From a checkpoint of a small transformer trained on Wikipedia.
Size: 9 layers, width 128, MLP 512 GELU, 2.29M parameters.
Architecture: LayerNorm after each residual sum, rotary positions, no biases in attention or MLP, some layers without positions, value residuals, a smear gate, capped logits.
Training: a variant of Muon for these matrices, 147M tokens, 4471 steps.
Each number is 500 + 25 x the weight over its row's rms, rounded and kept within 0 to 999. Layers, rows and columns count from 0. Numbers have three digits each. The size before them is the row's rms in percent of the matrix's.

# k: layer 5 attention key, 128x128, rms 0.0798, rows 24-63, columns 0-127
# q: layer 5 attention query, 128x128, rms 0.0777, rows 25-63, columns 0-127
# v: layer 5 attention value, 128x128, rms 0.0802, rows 0-12, columns 0-127
# o: layer 5 attention output (transposed), 128x128, rms 0.0647, rows 0-12, columns 0-127
k24 108:522475502552478492510501510531533491489479490485492536467518510481492491470527539452524503481468526489494476436515474468499529451491489441514532507511481502526512504479503459506473482487486449545455500502459494500513528538487495461523493493531533498551491481472484483504507491514514485520510512470502490496506504479513463529462553514523536487485499470474514475444502501458550489496494
q25 110:477501522505517501483528499489497479502492523524450499494478494456454484485516529534521460481528489500442545474513494471511424524511531493524504492489491522491503461462497564496470501492450526507485508518498498512496505517455540523483502494455459540504509479524493463517537555532530510499525468530528506494515491493527493504500505495500474510541497501497520543509497486555504494452496
k25 114:438483483476490503486499511469491533483524484489492465510528509524507493461437475484479484566480510501465496474514474496471481540549519494518524523537489488478532491457517478497482483492529528469453489521557511519511502514534490540502473493471518521504472483490490532497520496492493505531500537503476499474504503482517520481494475500470524451517555484460531512538516520492523557505469
q26 114:531503502484536520454472544524486514505497478473505557470504503496507493547489456520467509494487552462511484492466548472428487508475463499541501531485531487498539492529519497477483521459504467481463507532490505492478502492502512518522514496483487489538472562470524548501488519496515525455490487519539510502514524459473505496475476484483492492498529466523509479472504458494475503494515
k26 115:535464508488463538482504490480471512516526528498521498488505488472542478473467510521539469473556533509480492495504481486492558541507449474478452513519492506455513481521512544465523504514474468514495508482484453527495522503468484494505523493468480500497472507515528483567512487510471545502514502527469529492467510524468509514510492491512501464525528485517474487432501508533492485536502
q27 107:518484479498480509473499506555480482482479488505511519477476527547504476486505499504533498494492513506500504511522502502483500515510494471543520500508476464449471523499510500468473455540509497538490552496528525543492519444483518534484511528472524490519511502525474478554451501508517503519532478514539522497485546492500494515453555501454515472481510518520493505418502548508489496500538
k27 103:520501463503506478532466523545480521517502503477530554508512518484476447481495497541509458499512539493486516468532492501473514542471474484514496530463505487496515492482460516486483494528483475527483526520487517514458529459547490521476501473508465477485525491493512488519411492501489505495531500545470514487455468507487513462508518482491446486496482473492483479468500501457532529530516
q28 099:538505489505465485558524496473478465495510536512524514470536480508522501531478529504501515485468471532490486485508491511496480500453502509511553503514479509458498503546481511512497531489525497519505493480494461484468491542521546560491542491544520460485477477470485494534488476498472529500529471531463457499532488505521501496502526524490546516502501470502560486532471531494493451488531
k28 107:467468492513494526462473524487493487487475523488495475484466499465473499519520504478493452484473494496508513462463502502515516510489520503469481513489505534515460448490499496555487504523487511508530518560538476488531505470495552480515498501516534581509460513510490496479486507496497501487495478561523479502551509567487503506478485533487552498494491468468487538481493504457519484530495
q29 100:481461494463475466455496494525509534518517475508502447509472505516515484500530543532498501478503503486520488499499530495474521471482510536479520550520490541490463501519501524496491487501528490520532491509510497501479550475486469504527476450532461444514510476535502459470487550517520517451501530459496511494466515466507512519466525493504520437494528461493508473512492495540533517525526
k29 106:482482494445511474510503524548505513507453501497521464479488534469490478535520550518474480474497535481486536565506541512482507505482511481499500521488476524471509498541474493448482498468479545522511499503484502552494498474501497508482456473453467458527491523493472467506481499472539452494510537498544517483549491519476514494506501494530518460483516463494487485455512500508468504492506
q30 112:431552462533500502480520498535441485538528540477506505449529513512503550517511487488514492523552459492463488494484505528478506454544483548500497512492481529496508475514506496516492516489478481533536461482533516478512489471511481508509491495512530546456510540523518505521503439503475486484506480484517484523483509461506539522511490519516493484512465512480529504508502473510537522516522
k30 103:524526434458507492489502501518467511508518504522495461502538523559503514527484521470516523482511494470526504516524518518512486498494545483465506517530523512477528483467515494477526496451482519510494482497464519491518494483495475473533489508509482517434448532473492519538486487471496468495498466492548448513519530550475486482502527539506469529504488514500500456522503476463466533534492
q31 108:440506475528498494494498461503521497474519468486526464486468497522494499528499539509494502463490527498506468447511585476497496518504495474465502493499495484497489531468459461513497476476494507495510475527490543499502482514554524475492539502489470512518553523485540502526512524483512530524489473509489514527469512460498473532512493535519482477485540503502494490542535479484486438551491
k31 117:494471533523470484511490466532487507530526466504539499517511420494487509530536463501516458512460527469475488533506541492478479493527470447513494448462490509479466487509500515545489488492505542536500481491472492543481452480490487471528484479486496518487550516484467479546520536533492487487511489515499480522460508490491505517472510500528495547494538509502502539530507492498478489504475
q32 088:561484542513467478537504504485455520532522496495538489507510480496493488481496510562514540492486481514496520503500523474474516515522485500503467517545526471461508460513483534534491444481497518516511519499515513490475525488451482513502486491508486477479533434529521498477487450476535477483499467503531538525508501496503545482482532517486488531470509513489520433474509493527453508513513
k32 083:506490522510471520552508490465543498477534465515501515466515510467471533539533483545534481450441468496529462473539494464493485458464497509469482512508455513456494512497488473487519498502509517479484479474513532475526515504470487523518518501487472491478559503538448503519487504500520476508528503492476477489478475498486474454501494498553499506513479507469474491475504538511497534497538
q33 098:475501489492499525525484513502499492536557524519456485505468513509518484479461490459505554516518532488498484464492512506550521505539545532524507522456506501534501497502510533480528489498483455505501478450458508492555546530523478503501497518497493509487517483562478512490488516501518502510523469485469523507470484528541474482475480526506474526535490526485478545483502463434510509508478
k33 096:478483516500518482495529496518469515534516518497497521483525516481567502530468547468534499550491508513477490510497508557466532511522483485486476550495526485497511483532518514533512541501504473493474477489527499503488567494541492561467492490515534498511507479498502514495467497470515486479469494521432476452539515504473512503499489515487475447486515487494490538450508467524495522496491
q34 092:495509506503480449462516464497495493544526537486480492452485492506509499475527538512486530502499505514468516484489475479501536492529541494525493480506500494520492479463508505487537467473493506538524491487478450519492500482504475507449489532514456511479516518534464492464511476474467492516522531506496522519443469533525520488496500535479492529535493496479583524497511465482484463468444
k34 096:496497477482512540536451488468490495502492490515510458516536501492532539474493529490500488504476498503508536507450501542507514549541510473522477494482540469470490468514521531543509519536503468458502488491523508474514532481531538520485550502499477482472460542518541508479464519479484484476486533496505459495578520486481504486494470510505474466483504518519527446514485529496521513500496
q35 095:497511555495474470557488505462513534481472478505452494498477533520526456528489450472509533490478504489509529518492548486526488514487497525529492468515492467562538528464497478484515479531523555507498504452450488497481508502502470486502473529488519516499481498485526494522485509469470489524493506514548490513487528506517506460549520475489520531482501493503503522523473466460535511528473
k35 100:485509503456500479509536489546531519528496520494511485542498449501511512450509534473484525510473499529500525488501519536450507505494506510472503488527510500524495487469503472484473477512475493511520571502493506517460559471502497494461514478472454505520502496483544541447487496494476472471494497488546544513531502467487511542522519485523465503466498489465479463500497496476506502551546
q36 098:514514515504500480520519494522460476547498503491487496469506503523513480506508440494505516483501533496511474465493504504469510515462562508507518482522495504524508480509479507498483519483564484464461497455510459480495479479469491521448530506507494529469467548535492546491511486496482514417468499548513525483442477523545519492486503509503489531492491468533500503534512475499488457512501
k36 073:499524480508496457502527491578516471484529517526530506558463474534490531503521511531503515482442476488487467501529508491460462461512486493488484513524516494512524481492549514461452516501488495472469500499481462513498517556472531498485543521508507519473534497527480493486489500474507462482520519482539524533449492432475496514519472504470490524495494510492501481513487518487524523485494
q37 094:546514507515463524505493513499541523502477481505504505551541476525486533491467503504510486522519497503512518514489504551546529467490485548503489502450505470467521505531501449507495470497512513472476533507488471519459515540532452455488492495489487525477510478527491454528483528543504497481469542482477484492522454473502502534495489503513452575481529512516482482511528479492474488510512
k37 096:465511507540482482480491482454511518475505505497466480509554482490521533506534506509504497515505548464506455513520488485526535508475508565490513537517467511483471525483474477473551483494503492477497522476494484515502508505503441517514501468544516508481473513514496520549508483481493529531556465500504477495484482534521457538484518519471516518544493512508520547478536517495508482436485
q38 097:511457493464482488491502462511458511475553498534501468471477513520476507497494496486512465516569552475452481531544513503492518507560507475487546522486494521517499483519484508483542496497503482481507485463516465468537482507454496485500544493510511508472480506534465536451502473487476557495535483530534516473489505514501510516470522505478518526535498490493556503507488503519495521486481
k38 114:429505472490483501521508497488524498533487505502481493452507502494486517501472479514486495506533513549520505530476515529515479523506488453531495492470503496509525548485512501486489510521493475535515520499492469507486520475542507467488465492516479483500460527559516473496488456480508501550497496481496500516521512526514470508535509506519508498525471456517549498510510465463527503605451
q39 108:558549499504500495468476471501471491477548550460540487466491536511474526482537502504477496530502514507474495518527487477496513461521472514503457523484499487519503514484485528504487518489544497456484471488530449466478464467516487540467550466496486499481500512495488533531492482513487465508495508529549462495487502486492501561495501514478498469501498520450484492535504519501482485463454
k39 104:502511473527512521507533516506484463503488505505466500507491487516494517470477487553549473506491463534482481490534419522455515508518495514485551519512520539500490515471476508511486511492485487476504490497524509464506475514489502497539477492490498490469541504513437505540491491477456500498542479471471551522529485428519478510494498484478499513505509559522496515482524543525510510451502
q40 105:482470487454475509458518493518503475551528484510514505467454529494505534520488492488483495492520527477461467492501514512477484501511511489466491442495495465519455467458517511514497529521513483453506486463503500516541472472474493516498495513487476535499492513510502555487486477473467477497510522569519531450463518486487489545477514540490492555477477518491488479532530483532493526495466
k40 101:517489481521473498515466492484532523531488537527495485540486505510474501522504493502463518516489485516493508512484512502525485464481481447474469464523486437513501501476535494492460512512502512539457524506487472521526530560483514548513493465520527480460469471492533502458518528505515482493498535516537543513464542451451512477478506512502514487503543470467485459485472539481492502491509
q41 107:484478536498525538491500528502467505478507478522479508508486491509527493527486514465499493507537468510550487493519514531548555487506475555479534465502514461469505519499511546532505467506485515452562517512526513477502487493518505475498480499463512503545515502486535502481492510495492506493507534433527538526494505525477465511522500451511495481473505548531468488504462510491496528558473
k41 125:538516484485454467497504501500486493503508472522511530466483497497532467493508497500508522539468528497512507483479481446485527521453495487475491505507456475529444500450519512494542489515521499511574464526463491510501470516496517474508499515526504509491517534467476545483469525513473450514503511487493543480509519517456514519506507470469513533497481528539474517546561503512467513523510
q42 088:518515506466490483523461509488466553471535488474533476487493501475533523525479522495496506518511506521482478516475532519544496505515514546504422537476467488530535512494476504494503540488501508494471524479491486566515477544525474461532484476500496508510473452511534502475520501509511479539539495512483504546520511469481506524520530490496527499500541535513480468514443517501484529515477
k42 119:512486503480463485466474505477464510526505456475506521469503517450499506535480470489520536517524486472479472455470517471480493531510520572516516508500505519466500482527503543528525472484521485513496469489506485487545511540488482473490480510542494484473507551510478545500522486543527505461493493539440488475532502494479530493454493516499516500487489498535483489550502509498519491448528
q43 112:456510542513484482544487505537540511498521485484506485565514443487479493530520476509503524517463489489519533545460502520513515475478515498493483478452508480518447484509552478505445495461506503529509516532495506491440529472463526475468506507502536490479517488494493467526485538481510538485488494516457526502455513508491497482507515522487507505543526504516538484471523524535506498486510
k43 128:515489498481533495459461483517536502536528502518545481455510510502497488475479527504500471505495502484477467496498512517473509488519501513479471500525469458494471510525515524541474556524506468491466512483549509488465535521493497556503494498575464502488483459551515501491501529510524513493480503532526467493499514474485441530513475537509510486482535491497485472481469515469462462474471
q44 109:499516522447510492478504480550524512525499478505525482471484503438506533448489527492525492483510477499483498513480485455479524564519481486509506586438512520517532508517490524482505505488476525512508468495512535498503500498494497498522550490463474492551510526531521523467473461520490478500483480505464482473531493539483507527508539516512518522483472449514505523482493506525481521521485
k44 112:510508524461494493545499516475462496521496495523516505490506526539513472555504470473461492499506512531530506485472487494478497487512538480486478533479502516466543510468461549467504512530541518497483467497508426506475515484477522519507482486500466473532476494516524527485469487521499471485498500500461461459526507488492542510466491529459465522521521518501477529453512484543553493522510
q45 112:488498499504511447486482471511478470498458522493502520516507542475472514500472473501518494514515527474516555498459504474461496517498522476496494481510511508509501506520494526511489541503522506462460424481512488525496509534546465516510510497458479509511496517516476502545538474526515491534470485562540492510504511452464510518523512517503550517463494490525478567486543517472503491500535
k45 106:530527475501486495493466516498507458471511469516513527500452478507504471495516465521499538423544553464463501476508498493516519541500514460508494519526513494469478524486493507524514527542514512478497465468520507519508451484496486497519482504547510545554519477485510499509538516507525492477519519505512510493476489496477470535473486506440529500464531529497476520542483499545480502511538
q46 108:487505516517569486476510511544516546503489537461488511479464524498503518523516532512445527526487544494490531477497492513477492517488492526507490488458522516475510512468455545484469475506505494495536515498557507528502523487490496525497478473507462455515508536516461519485551452478485502512476492493501516472476487487509482522475495515469471511509520523526490470472490506476473567469548
k46 111:520506556552526452531488534503501481501501454530484502486496528497529491487486521513529522522466493500492540515518504505456459538502471476506488496482474518502524506479476496472504461488510517464453498490480536486514480481500528465517478486505443512494503483487521492497524501479497494535517495474499524529502493505492447483522523488542536551432562486477493486468504507483476492457549
q47 102:485511518539502519486487509463536468552430467467487489483480516525494488490525535508517493466443484484518490503504558512507461495498473508466521543516498488484491470534489488533491517475489512481530480525485549512527478492518459469540526462494490507517495527466495485491499440509514499502492475507509506516509495534493551519478503506514503503527491476498489596488495510485496536492474
k47 110:513537489504480466496485497508510465508483500500488465536509556519501501510526504521515488516479514443503488483547483478493483503518533508471533539504525437497493506501416497500488518497499477493485510472494467492510483528506476495547502498489508481496485512550505461515543538516490493489436495495473521483500501494511478542468482545494476503546536481516487589510473488515522509504506
q48 100:506516465504496488519488461486495494487472503519462486516516507488482535518500454515483529498545531560517502492458453496519472504490499506459464474452498527525496467501533509497515490471533496468509527544498486513538465480518496531518478501476549457484504515536461477469487517498483447512563489515488477500513513476502557525492509494483469447528479518499526516493527477497521476514467
k48 098:462517492497479471523523499480507465516513466503493487561509489508572524511502537499516527505468527527521494483529507537511503470537497499481516520507497501492493554478539464482495530502452481505505472511551490519512524520495465472479517492547473498501478454464519511487478517503516500500509465488503535474529444447496527481581496497494523475475495539478481494478497517480489499531494
q49 105:486455524497444484528533527484533485501537532495454473523483501503502540512485484462486479503539514501506517545526516484550496466522499492470438502463484540483501463506481460476469471495511510479509491483501475478522465493500498481496501545512522528514498478478490440487479507485489549492541512481502460500524475486529558541510498484486526541526511528507489502544491494514476524518481
k49 110:478511511470535471453492515533501473462531480452479498523533522531513539502507487502512497515537464471536558494493508527505527480502538528490516538462531499483482492455508509515515503444485528469497502483519456521492553504487517521498481519496487482488508550495499565472539515506533538505529495497483510497505482437508508540491514455477500504511475536493529524520496466492507502518483
q50 099:546535485510507504477506528461527470487486490550542510501498495480475543498450506504507494525515517471501521512527541530503525504505507505515491515488495490522525482504516504549502456479507482457502466505529477462498519529463531465530517499465526482460498499479558428506463493527489472471470515471485470485546499468509524505525462487522469452515526506515509518517498485541513474526514
k50 108:483521467489520509504489517498524435499493507516507514431514459514498500499507508537463503523450514508466505517455499525485493488493558496511526506494490482534459493489558506479522461491455526474513519529479492539512457559451480511495513484527495527501470493461484513530522499519476496524535472466482526527519521459528539487533504493491530494520504488494491507467519480473489492547516
q51 113:467492486545482507507516458490471507538529533512518442481487544467489489499488441489529495570497535511516488476515513473491502506515538480493529503462522494474508493469467505495501504481473462467463500467545482490554547504519489464501490471533501500486489513493508537507453486556554516479546507514474512506515485525511505493520502494504494521489495487505550507466516469483484479499471
k51 112:526501451527489516480531495470526542482495450495509503479494530495492499530471484487481537506540497452530485506508491491486482485519504496532491500499473459475480491478546476523545516523510542494476469481490530462491504529509489493499497502492536509486450475450502495513491523492494543515512503514450520452544520568487554441485473520531485503536463489487516486501509506514520502482461
q52 102:501525512522496467508460495548497523515474508489527477573471529507475488528527508516471463502479451517539527491450519515499542474536516452492505496471534494468499510486479503457523466532495483504466501473509491502492489505507511476479464514458490507511523455456518512494505521436510508502540504456494489503519508526518526485518507509469528462499483507487480467502494441480535487540500
k52 101:487502493488481472487535484500524502498456483512518556509503470503518513501531495541487494492475506548518547545497483491552500487454472480513527476486482530517532504467502482472490510465519518534523511423492563467482488474490467495529519463494496500554488516452487532487533498504465497489480486534499552505495495479451477527528484500515472539482506480527516492501498468490488474484500
q53 113:557494497499453476502486496509506508546509547491528503435519538539502497481474498528507496549527525485476507504493491485508477503524522512502510493516541514501481531490514495483492495485524498497529503483512497512488459513453470486493526468529486426479478519541476523468491496449497526502528511532520508498510476486499508472500527550462480492505465493432513479534536496502466475441496
k53 109:488497519478517499514495511453542560494478456502511452477521531478522472517486538498520461487526500501484496461481511553544514525495515469498496511524501526537517468481473503515503507465517487509514521480510471506540497516490509482513506507537491475473497522515478494471473470514498506487464506481464561529508515493513547470521441493444537484500529518487497456528495529487500467454539
q54 111:525529505474476521477500483488500489517548547519480494497489516550466540514495481533474528509493476493487466463512518494480531477520500456458508500462510515460488519512517527537487477519490482507464485504537529402457460462483518509536531473531462466478499509536496510451507506503491498496491475492510497476525513545488513520518466527514510497494518533474502493496529527508526513468509
k54 110:519516522474459487513483499498533481525490518536505447463537491508490527490480490541462488518509518538522499511552515536553555461523494487478500464464484565491502529498507494499491503497490485505463485485518470506525489547472486520489469440529500503483550483513475502476495463515479473539523536473501497484528535514466489465503533514492512472498516494517513547483482522497518517472482
q55 112:516519511488480489520506479471521522515499499508461545538525495504549488484495486493477488536486522482471541518528481508460471536479502460494501522454487478501487501519494475494484507520502504511505502530481489517540519548496490499473534499489507507484516491544486485483517516498547495483466544542490524558459537497496504541501525470514497491509448470469510524519482510566509511526414
k55 114:492494535502518517527482536512444521467491490465464476465569530469465501513542448494486523530523525510471503481514505486483489490494514537475498568515515499481522500474475482548505540524518520517540512497508535528516500503528503505529540519500473484499455505482487506467524483496552489543494509505512501532463496458540512480509450482505522503515517517483503498486462523518483508510463
q56 110:496447492487514471517536479496493476488485515539491540475448555524499465548503515514489517512501469481481496505464491537486492546549522475502516479516532479519511519537502484527494485523457483519501534515484460475518542466508501494548488541499509476488525474441529495511560497491455484526524485515491521482494509514516502501528497476486493518546536503497486526489504452473486524534482
k56 113:511492524565463521474513500489498467463510516488519531527471495524500520536518531533505466509509468503486488506512525505475490481532487471530470479482505509482490495500505503510463478484480471530493470510492496502472531540500469516493524520488555509525496517519460520482517507505482469459517532497428571475482475518458467472511496480462477504491512455542519489543491480551514509528478
q57 107:513461510512492491510479527469512517501451509444442526470505503484510476509504495450509482518511464518537474495513531490526499504498454510461509515502528470482475539491472549514521495518513531526510517496487542463483535491497484483514503552519507495458530482483499492470522472551490486494501498533473530540516506518485536475488521487467560492508490500546455498505515531515508446537514
k57 108:541510449551521508459524477528512470482502497505498484495505504460548532504517485495507516521470455508526449516551474526514473474482504506506510535448479519459458500507493513466488476468507493500488513478495503474520467503540491550498518470472504487542545538477489506547501494546505506482511468518547523481486454528475506510486469473480496524506498513535469517507522495480522534515491
q58 101:466482501477513515488471502476499513504514493515500513497536525532511505510488487491509477484553519500480502510507492480516525498569497507475534526514457486468518553539462515504453434454495518477459471487468495500516481527507515495473485487516489509459519480521508511534486524460505533444500472498478507446491467500476541566459498523477497486502529555471500503482498522484518488496481
k58 104:483515480493541461492512486472483521487516542484526474493533480468480508516440532509550500520506505498527523517510497508537488523564493539467493537481487505519514532528475547489481516502447522482518516447464484508530521532507483478538521475524475537522514509498492556505515491502525498494555507536468467483498492444511510496478526472490469497507447506540487511481503492500488499489484
q59 106:499465518470515508507525535493525522516456498509521492456470481505534527454504494512456492429533529479517478551491480515504533522491477487498523482479464465500507473436497533535492521524513483474554523535470461507476493500533518532492496490499510470496506535494522480491455488477473488521521525503506498510474503502482492533489498507526501481533523495512464504506449464512495509516428
k59 105:488488478508457460528472499456447500540444510509553495515466520544535510519499496503507483494483509537530447506483533508480527455530487453530544517500484508532463508499533513469494426492494500460518490502474497520500532525468493498494474546482512465489468483529479520490486535520493471503518549523468497543495487472480498504496488476499515498533513507510495512477497519500497476495475
q60 114:513503508534450442520494479545509502487504500523450517537482516494489521507507494515501526491524473507504506521442457495470511507516480553512495466502503513527457504482468480525513496478485512507474503487505475489511497549493533451487515493513524497500419451465543495521508502521522531506494492480497536563530487475496487478544490515480514508481483475531525483469477493495543489459473
k60 113:506473480495505506463481503489552471485494504486477503544503469493492522510476500527468527493548487556499496450463492478529507518509531495514481470449515536462511489505510498486500520474512488460496496507524504483536499536513549456490532497536508482562432490492500462534506499494530514492469519511534534514472489512512511508509475528502499519500472475481572454500465509501488536488477
q61 101:508521453508490494497505491530482515537498557500534508534446468460536477461534553485502527474500451483550509492505455488468525500500491498497546491483525518502548471505477499503480483494530519469502471501482546506533522476489483517464540470543519490494529526474491498545508492503498505489507507493490495524451504483523496486452510480496544448485478513520516518496537491513452490507498
k61 104:467525482512510521514514517487451531481510563497519485520459499506505480530538509520482530469482544447523491535482479496485492535467475487477497539452535501491519504474493528529473494471519512495485516486505518515458486487520483500512563506485514517496474476480527462552508479513505481531505488503557496489525462556499505507519472508491508477517485455475509535491472451505469512464476
q62 109:519545542514493504477526469476470488522483515504469493481517509464498534485484522518534521500525495493498467491479515444497481475528487544508493506505491457457525490483540503451493488512530455500459498481484487513455482544491509458501477519507520479550543494487493521511508536562465492500507542549470450491495483504526529519529535503463483490520478516496478526534505506463504505472490
k62 100:503491465495516480522550465450506488457528498485516528519524495498523495488515475550491507522487465493467448476516519508564509504462496484474448512504494521502478488472501457480519505489510529515507453507523483511491506499484488518503471511492515498510491485557531520494482521538457467535532472518518496474548508489486535473561477476498506504509468497495521499467550483495494503455552
q63 111:511478528495495501490500529525495484489488519515528500480464493490477478478527507478460527558482500548514512496491506511532493503524462440521455534518480485503520498536479484502521499477498501535497484496479478490471522514496494523514466501486526511502524507547473464484485501536497471533481544574517536506519445468429517517505474522508475528518516435459516495504504500517518483491465
k63 115:499461534521512524502453477494507482551486467516449495470461512495499514519482483469467480494502463498484485477459497510548515457490494505501553519506502481466460492537435504525524518517471541493497528503460516523465485467480502520501502500517527500493457470485494504501502460473498530533500514510446510478475529477520503521514469461500510513491499554485510476517549527486491447495508
v0 095:490498468466513506501482515523502502479510508500543488520474493489494482508530541488521483513472497503506478496537526530477533520516445492514509534498543585530525512514498498519502498507541466548551513471501481508472503514458483534490496482557482479478528477466524539482507527490526496519472463461481480476523464491518464517491505496489502524478531468503459476492455530474520480455501
o0 100:524453533467557475499504497526474507540534497510513477476487515529472480526531481510465513492482528502486486485460527500509501500487482460517514467480500501503551467519455541447528511505524522467517467501497545469516472476494469515534510500453503539507515544490465519461494483512496490498450454561503489508524460509488513505525498528518512536498554483507513471509496487491495520492482
v1 093:486499497472476463523472467471514510533513515496502480529507521480478498549524500467486457516520509488492439553489495517505519475502549497534510476511529530520462492541485527507458478518538505487501473479495459496489488520495488523467468498492516454482520494531453522499481562511526542496508553483528468514511532515444519459476499483520509499504506483507530487504490521524487461455505
o1 105:481484461497475478507488499557499497509506500482513523515535484486540527513482449484443485513521514507486513509512559478518522518457454501531508498468492538520511503484511501486456543539536542497504482470479490499486493491465518531469477481497462494479497576506477465506456484477479505485517451520488483526520526507486483538501530525506499491513523511526442467511524510479518531509521
v2 106:532502517512505487468519532535477512510553521505495462511515526472500512482499516484485490506553454511508526454517518523519503498499520502474525449513490479500468484512470577461509502500492524475508478486494480526532507486464482507504478492515467517480516560526525499470514496501481489494524509475552458486479461493502505490432502547510441523470509485509503465517509477465533495514536
o2 100:517512497493492520548533475465515511523463462511509475530473534505503496492512498490514511505507495489513485511500510485498453494460521515477463504457533495490490511434494483473507450513510511495560468445508505482531465478517468508522516501501501483523527495529489521479485573486494504512498547471443512547526506511561478489530485494499460482498499496489505485546492486555492498541496
v3 093:523527554475488521477459470492485492469484503484515496543444527520518491529474498512511490510512471504480513499516505518537527502497487515528496562483507459564494511510538501449460505482449533468501501538494529483523479482525500500517451485524505516488510531495526475510497501431456529478513492485458529541483536524496488485510472491543520476472483486489521496469496509529494515478501
o3 101:476501511473489513501469457519507532507515489525527484532549492498488552521482486515496489510491495506454516448493513432477528446523490498466490494501542506493506479492475476517495489491468478554484457501498511519481500536505526475529497507515482521454522486504524520512510504507472617498527498488504479554511510478537494510494497499517533483476519496495490458506500483510461510494483
v4 101:507497509508510474491486470524478494516489490523465472510435496493498507486454556478492509447475485478540538510504520550495485468457493498498511489541510517517491483524508520485520517462493525557512473551449479525543487517496481506530545514497520546519531497490472499535518461496472455475507528504501492498480520494504531506467530461478489486542457521522500533491474500492508533477493
o4 097:486486519507495489463567505519499515494502508502478481496488468497515547478504477485501534491495465509530451545509440509485518516481544498489513473490515509484517495494454498475508511486548483492484538470529492496552522483524514481471501463463510534506470535474512489468519525500458521508534544490489472474473476498522480473487526556543500498509428484516505512505490504541530512470525
v5 092:501540491479506479454493502478484472491505532472492526464494490476540503462483566516520503467528467515500482460517511478449497473511461495515538516547537496545494468502540497528500546488481529547508499473531530500484512449493489537489511508518514495474531517509551537502498531478482480485469504474507492474464484522496499498507518488495505479530484481515550488517469474486538550524490
o5 097:486544481527481490549488495546506516499483488509478508562493474526531522540480472494564486485528508513510465523508540503483516505485461470519512476496556437516523490501513472483510511513487484486431505487470500484501480457535477529501483469478535526503472470467514513509487468525522500493483480465498531475521536493511522503515505500433485522473502490483498515516523527503513512452516
v6 087:478493469488478496501453510461539495468484493550462517467482482480534489531483489523484521487515479483520536546512496536482511498509526562535509483521467463486479480489531475512484504525485495493469476496511479487529479520516479508522541480529494474504445489442540487522491541545496480520507521498492538464508477513500500522538534498490527494474475488477477510480493523486492457444544
o6 105:471480532504523497491514559478473478525490465480488503483486503485522524522482507509512532519477516471489502517478544451500433493557491480542518469502472496492507501571514511523500490508482494545512500515442516486511501469524504480461494500462517492486501466541544516475479486458532537507501546480501482515497476515469523497474489534502508447488521486491495464520503531494549506527486
v7 096:498444486530520479465512521521512501471508489508494471534487485521515545521493475509447498522453480516501539502581496501492489500516464489494503506523489494505479490512501477516491471525490540545489514461476524505487456546545512484515505468482522495514478500439510470497468519495486495517524501474495533451445516491484532512467524527481507504503493528483527544465493526525513550472507
o7 102:525515483500465579478479514481516483485544493512529500518443496464513487493504507516485523517491477525453498489527512500475503557501540480517553452527506514483517525502486471469454468493474502487466531495524530489504493500494529503509504490523498515512515493508508541499478477474481502482509504503518513505475457506453501524533504453509464524465474458493481509522506520505505564452552
v8 098:531491514513467504516532569533500495508501516548476496509459538486499483526512460493494509554498482483457498478474483516479480517523472434501513506450493495495488475493489529503552509499481475528520534514500536507477497534523507462521495490488489509479505510468467460488466468496536533480468489502457503499483513490499539478499436538529508523506518496534488477526484535502531489488551
o8 097:474494472495468549500484497479491524497496479458516485525551504558549473497519486498479487468451516532482518499501498487494487516511523533439483501491522444497512478496506471497521502499512470489549494536512518466483522536528475538497543480483470481515491511517494527512541494441492504493509509567467476465467520518491471481512479501505554501462492498492477486526506548529498518493509
v9 101:528514454522431461502496479492510468517484508516493510500514528504536475501487434501496542527502532514493478524515540546487496499489503505524479527491503466477494522510521473520486523546504528513464552475511523464518503470493445497468519493517514487488526478506483551510499500496461531510513536456470463526467487511515525508532534520493501519487490532498445496528511530511468516454475
o9 094:507504491472501437517489500456516473538463490485526527481498494514526497476467531467467525494518498527498477447508496542503523538468486508497466518491511518502497486532558484536493521500482505509556539501442494519464468518508535497512496543507475460520473493462485509494525468509447525538483499544484497514522487519482477520487492515479503511469499526523506503530518472542505455466517
v10 100:498498482569459449480486481506500532479456506497506487507503526495521489503492502528524538536543496467502475528483485521518511519522492537482527518482488529485447535523508480507517497476522503495498486509519515494481500522447504479460501503496501510474503542532495564465439464495500490470488497445489514536535529551524488468516459531527530524485507502478483470525515507497496467502535
o10 103:489466502529527517514422491504474517513469525502513507455491488530551468539502475477520512497484480457506497524543529528465504483480504481484508534494496486487467479501503488488501502506549542480518515511509501446476508503475469496519501550485536478516528459502465503501513493540473481478505462540554526516512534464487526499486495546462511505476510473479463529482507500525521467532510
v11 091:507522539524510524499484539475490489471451461470509486457499483516537512472547477477504510458488515494493548449509486498491456491500528480480550489501490483507498436506505543526515475514475467490478471504498579523474492514460480456507476516494482481491478476509540490520525524490464486473517482542488508511467522499496482489515513484515491455497496481536462496457501484537499518489484
o11 099:468503518493501512523490518474456536516511521522483517479521496517479472506500550537526476514480505487507533468498508490433509528477463479495469517540502510491537458483466484490483496467496495500529519476486513509462458518488478489525506537488504505533521523532540513494503498485466511479482484486489501523454510496543509495566511514492472500530468533522477464495443520467535565465521
v12 098:510529527480482482589516505502504517552521471542485496493481476496513470484514454521521547539513526514549484488468494520482469506505468497485480476520460479509512532483531479492513465516466522476480499475454487510494491505498481498495489511542509492546488502493477493518524510529491498515472456469458530496506548458502463495500527478512545535457523516515505529496459516515469525508518
o12 105:514542477512517483457513502539505477493534523489492533522503525490497531493530487494540531528499486524519469477489466485482488465469524548488483498495482523489511478523515485503481503510535436524467442523475474493479507499473475453523512514499499518478505542505495501468439479468462555513517512507472490468486508513486530528510524539432505507529470483490519534497504526545531495493490